Each number is 128 + 24 x the weight over its row's rms, rounded and kept within 0 to 255. Layers, rows and columns count from 0. Numbers have three digits each. The size before them is the row's rms in percent of the matrix's.

# layer 11 MLP down (transposed), 256x128, rms 0.12, rows 233-255, columns 0-127
089:101147119148174092101115151094137108144144182141124122100098095110126151137110129118133119131114175174123081138171125158146106166114153125150144098121081112092142123121133119117137119122131103104134188130107102116102089088117132146159127099107136130172108089098140110146156145076141159105127090127119184136137112130121157102141145126125154142143136128140103171116181131144120100110123
112:125164124121131118135085090151088130130100138123150137159150110158125129134165120100136153083132096105109090110112097128102145108167104151115142125129107098118134117097107154152133146148159130074141104125181102121097119116160132138067120098110132136107069106137147093113117085098143160105133158122129115102128117117182116101120126174156154139142117144083146149098123111158134135156158
116:106130122178139168158121151123094150149128100112105145125123103126165119145139114107107097126094088109117105114132105109105147115145137085158105133166136158101143169128128155139088129149138148142117157148067111150194135090113138103124084127133100121118144114160126164125143137133110166132137153114144097125126111136205111122091125128148110127170150168096101148126158147113112100112100
099:132099104136115098135140127088087106113130144150145155149134081117115164114175084154161103116079148116131149135107143144118134083184103118122154135103072132137105113106142093090131128135121127152137164113132139143103100153157082119134101117140148089125135127166153150130170140137120127142151138155087177136074119129131113142126143083106126150122149119146114124110174108159087109121110
103:100146148140146128096137150114150122107137099144105095128121153117124105123128114097110164135166110121126119123135102163159109111107113159102124114129109165116082132088123176174120117140098113109163120123115133152137143166113081128171094141082133118165152117095124096111116110134144174141109165105129116129182141131127092099115112155180112113160170142115092101090100128118081144100121
089:111105128147129163115097140133117153126156104102126106170094133130086114096075143166171166152107117128150132169122101144144147118114156115138153141130142150119141139086086126162100125165157122102160150142135123096138149146142134199143109131120175166178113105093097116119109146117161111150153137158106122102137109140088132101097091100087093107130153135126140120125149113149100129143120
105:102138154120095138153086106112159124120125153168137126127102186153126169128107121105116120157077124132087169096138102123151137094142136123132163102122160133106140128116138108143125147104152131139136132166158126153158126103155123123092093102122103162117165135128122127093143103161116079118074132102152159157096099076157146116109136113123060148144160114141138127151107163146117106127135
093:105161105139104162163152052107163096138144135105080081127123125149121160117107114118136151132113114137098150136103113131127126128148090106124102099171136111102120119133158110130111114125118134098118077135114128135150094137149164157084187112135112160120092110119106136118115112064083143130103097125145119108122119105177136096161123118129107130143087136123126126142139131154154148168160
112:093100146127125155148094156118132123099113119167091133120139140170123143111175139178100118101093160146126133138098097138126129092137104075160106139163124095100158162116166138098164130142137113161152110107093093109138137114143121111110101135181160117129156111113114105102129107100101144136150128126114165143138151156112136129103144147097111120097136110156144073130162145091077133097134
095:149123097139127117119127169158165137136116123111148131091113106151134107101155150128120153116142165141114144153109064113125143125086118099155128138140113124167138139127110111122157131134111175122157090130175125082118145139153122160170120147093140163165168139133114163116144116141159112158114141133081113065119107093105122125164141122121083107129132180135154127143102113158170129080130
101:155125155089094106112127100128119098103139127123191104156134148096141114125098087123098132169152128133144122112109158152146140134151125114169139123104107125142136099098110110149092098165121163069134164121095120169139146165123121115150100168109128140131153132145136114081174115119127132145098132116133114126154123164125130062159170156185131120117148145093124156107126142145120089138127
106:103072083163124150101146156159116103142126153147127128166137137124110113147131119117100105128101128127132103115149098149143098114118128147167155105120148133095122096133168179164114152159120155165115135114139107121115147122115174122095124139170135123109136114134141152108140111116176106086114073135116109140141146142129085128202144157130175110176149078133145141123146133102115112101141
084:088108087147106090120104107096108112081161169119141107117145122079086129110129117121130114145132131131130119123136096147129113129057106132145133111106141137143140106107120142123148103135131126098108142117144119130139119133087111159113130118144123100074170138144133146106144113138147123150078100170095106113120116150109132110039102119114178137144118163120124157143185106113130124086149
100:134089083130136186160130131110084109130138130112141127122121152116119116187120112090122122097120077157138120142093107091167141113105085096156139106142111141088161150119114129130151142110118111137112133160106121150096095137156118126180090093112131122142197157103132126169092133098123118127151119124149099093130143163119098097150131141085119161135127129138109141126106138147137155162100
105:092143140117107103122146145132095132130143128131151128111127125136091146125108148100142124126138141125098113103136105103166120141083076146110176108142127113162092098120116135130157139034129119134146180181134122163129118126151094154112122141147135134170129117077159123134140074142090087134113186123124137152149125142128125131128088138111118105157148089093128149120108131087114138142149
094:115085139105093133135147091136110113142170101104141109111085146151181135166087169072159127137119142108126135144134173140092156126120169107159120130160142124148123169137113123161131092157097093103108125129123134124104125124143137150154140100119120108163188095089123118131088113117184103127115156123123139121102124163136120128133125122157121121132109117136153069100175116147122134145154
104:147125095158097147129126078177105104142098145106132109122125120098109114123121110128113096127123123149113151128118152137108163165147159152132120126133104093135146111144136153146126113131114138136109120102149180151117105166104153108098158098101114141131153158189164194143156061134126117120138124133132126151118139106194134159114124116174152142081114142137120095133081153130102122125160
099:102180180160163138131143105104121119144138146149144128115111134108120153119121132124146128103125095113075108151172138179155152142139128182182149095188108089147092120147069147181112123152086093145125113140133106134110122093098167141115130152102101154148124137133142156101113114124110106095103136148106145142119140134154115112114132095127178138145152128120122141122107146137142136110115
086:124117122113120143116158138129124153162128122107144105104140145053113119127091112100128132141134102155103121104135164155150115139060134111145143184151136110136147103126148148090148109145161126132128136142154093162087118107142171100127134102109157147124126114139112102116115114145112092143108122123124129145102134102144130084060098117125169194172142130129095130125150140148144175140164
100:158127133122131119120150139108139172134160139106124125115138112113134132149112128119117138132106135179136127149122143120156131130108132137151119110114087166154092146144125089155132085158149101115121150220162106126147130133137089147123115114170130120099158153080122158170096133072186129113081124111110107128124118114113128136094098137130098156160120128118093117117187088128145156101125
094:101130116159124099073135136089148111101144111109182140122134133149112141103149087069149147099103133139101137149120165172130117115132169142084166150131160129138105154111134102139126140101108146101135166111139127142137177148141102119114107157095110142131130133105130134139128125093129107104172112143117132115107100108151113105124124100158066094090137112106147102096062162101123135132140
108:145083090140140113141091162118140097153143144159108052090157147150142128159133116087176124117118134110161119178111103125080108184127150109158093135148111125145143111113158145147126153140103122123135140160147123108149120135092166124122103146145106175144142153143155141118128113125115110125109114114116136175113091144153141119145145104130163168093162109174120154150103136145135103122135
087:097113137128135122118140120142089122161116117108093136119127117125107129155125160078137118139160113139110107128125105125106113112008160126136081146141146119163146146103127113128098147124140147134134117122146097142189139147124163101086130096087160118118192086154130116168119112130121117162148117145149150113128099154134140155090149131141156106129121120104153150149118105130154139142133
# layer 11 MLP up, 256x128, rms 0.134, rows 234-255, columns 0-127
103:147123146156121106120110128098099088109162131110166168085119092095096147073131098111143121156099139094112130152133088096122142104134078104123098111116120132154149147111092136094128110103117073138144149142098142125133155092154133146151133111123127135093111085120095134116122155127145140157157140135126126094110085126183135110153136144094141084107127160119138096134105081138093149158133
103:156117129128113105094106150111096120109167134148145135143120100165123107161175120108122128100119129116117115119151169146071105069126104106184124154130135089144147168143143095101103155158184147123120147141117123118141104120119194153127112139114131124099138128116108089110125178143108136145159106142162096115128091151106152139113127157131149123128136099090155165121087155105126115144103
098:133119120139131161115126117134167103084123101165125124208093132149111109148125112132096122097160103137119144107143116144109141124138132124139130089088120117127139095097166114116129122086141167139095183090141167114138171147124095139155153157115104143093122153110133122134112096139137125116155132089167094115139139109121163079160139135175177108146133151130118149088144149086118120138121
101:147162166127111085128131116110122105125149129160103158124143140097129155124138133112138111106117131114128149161125136128107155110109113063172122154148141172126108072112127153090120126111141144079086142139138108159141171114138188147116118145131118144106085164084152109134164102119138154110121171141105086115139125159136090151131094145126128110125117129128124135080078109149164153159111
095:126117167172141146124182117164140131139117106124108129113136103118150112160134177094142115120161159126108138084151155099113115126097146135129109095116112110108132169128135167171152159131116155095134131103143150101113114156107120067121160126124159116078087104125122153143136147155107147151144150193107143169137162088125135099107123116161156170098117137129132136125100141143115114111168
103:149105125128119119096116113136148120127125145135130134121131185145176127148192145142147099087106115153102091130180178121101122125129110102110151096103113105128124117110169122105141112146146136130105130130109122155151144101150135153183115102152096110141138101176116105131138121178098120149083147132161106101142088105121154128158135125139147140068153107161165117095116127098133140088106
104:105080078127103119139119124125095146128098143169130129157157134114132124196091120142071124133130095126131091122098143087123097066136177120137158163105141160151137146101135154136127121157118110131119125109095076103125151149132160111127107172126155094147130130126120133091121127130139169147115165154181150188125126115120129106131119151102132134142124125116164116131134154111154135135093
103:109120124080128127149129125101109138110178169113144125100128152141170116187119157130159121073097169134155121141113124125130143147115099107127136115152144093140135125092119133110118116133136126158134147128154135109148163140079094083119139166189092164144120170116145107131120102145123131118135089114161069124107154154126148139138124177123145119155111113146173159123102083134104143146147
104:158156117093166142125127133142121092118118109154138138123159096172179124156102126082117148120113090096134108095111146145123126060125130066116131159094129108112115105110148114138113139078107157112119183122141151104152167099128128087156136103146186148109127155114096115108112141104112139142162129132124085125090162138138107105139151143110136120173124138143147114140086118142135124144110
101:134109114122127139153165142168113109124147143102170104157104125100141136142136114123115139126166100114164153161161126146154137102103065130121140102093123116088114175126121097082093131142115135103108161108095128131079111125124120146111162143143151106108087182156086153095171123149098143125127120124131099106073107121099160119124121136137127128133112122101136125112160166146169159167127
101:127121133137161158106182125161133103120145137114126138152130137165112109113127105168131119116137123145148109120140177127120141094143112113141138073145120141174144112201105116120137147124099127146140136132143107119092094135144141109108103060118145141117131106130168096108073117139115099147100158188113153110127163068121092124147133115158129144126117116114165107148139074115160127134132
088:158097136118137108094127168166154120113133079127136133135118155128149142157142156109155109122137176141103087126126206110116142121118138107124125132135090089179154113159127104184093181158163128120127167093148122136090120128164124100153118136105130082106132127126131150147089148137112098137166119077117126115113112094134108125116172126106117149139120137107143148135140124155161098127118
096:148112119166088064116110131106153122103157135099094134124126070177095132139144163172143087149108119127110101140153144136153146091114141130149153135095144089111126110116150107120126113110126113146135090150131133127093124067128131149135113114149129113085114131130123136193132105137138131078116132097134138175111174139153144108138165133150155114160096124130166173140141154113113113110133
103:137156129116126098124145162160094101114114108128136149133154112135143115096119169118140075131100114101091104111191092078159108058117113122113126157152145134108131163167106133128081146100138107128150108134125098143153099117101135139093140149152126113134115119137120178146152136144107112141134125118151151118200149131125076120114130121154139161141115123098138144128086149136164129150091
100:132104183166105145166132106155086109110151118122145115109144132125123108141070135101111116143152099143126142139096114115151067083121115098125153112145151151136133109120112106133140115133149164100122120139151156163110106115139093108136169156162153152168132161099090126129124144120161131195111130167115143108110093121134130129142130173122114114115147100090123146072103130165119129133171
097:148134144111108100108121140154125083112142133084151204139129115139130111161125109094119137087137125137154115082151119101121104142150123119131165110096109136084131130099134134119135099116153108133150153102132058136102131147110173110109170118142097124116116126175113116127113115114140167103194133127093097161069152137142132134122152097129128134139149130101109118165115126134146084128091
101:123130080141145170149167107122146105120124137136112109117151092118105124145108151115115117151142139132112083108141057121103104127117150121119135159061076171090118132123124105105075107147136163163138140105112108096121130117142123133116105094127115157113134156147105177127141126140144132179160153139117138139149091124072121131145105126109113161147144114124121177121173135133129137176102
091:133131102081103156122091134143137088094120100148100125157123096166139157180105107121169159122168156069139140113190109130134120160102113128170124124128163121132157122141122099143130125117140109145091110103105130159128112145110108171096157153109127136130149133125131109048091117123102113136149141115097125111117077129126139139113153156139145108101160101131103107157109113116148147119147
102:127142124126084156121142136114118116097138116120091172120132104179127142068159151103148141103110122136132115117158177163166173081079117145162135156097149136117147142137129112152141137140117152123168159116140111149136138099145152107164143108106140147124121118151109116140133116130109182132117122106149103141132153116145071114132141123136123105101068144130139161169156092116125099185103
100:118122140115105123150129109101124116124117131103114127119099133157101124132162112135103097115126113110161107122135090108159093142112073120130137153130122143165135134117121201087154103126091096164160152116114122134121087161106129100123147151147130133095153119142168135091139147122183166130170121146158136134114185154118176080127119154164171160126106133143077150130105117145136133136106
100:126145131097134161132170159119205105142130137147103122130130088143150145126166120135092097140074111165147146105100130159097127111154174116126178150130111153136135157175063140101132130127137133106099090122146106084158127136141115134114104108141138137139121121115110161128115156135160094168092117109151123135125123107105124148119154166142147143085102124133131146116133087144139103147079
092:167119110121100129142112155164158104125103151124155144116114119095130155133124152111139137141114138138150124107178122092109102143077097115121186094132160107127106081178152163120118122161160105109075096110178120113131141123110143098127117134125121136126131143101091151050113168164143133116143093109131107145125089120118146150135109164148092122123094116164118115144129126146122104162133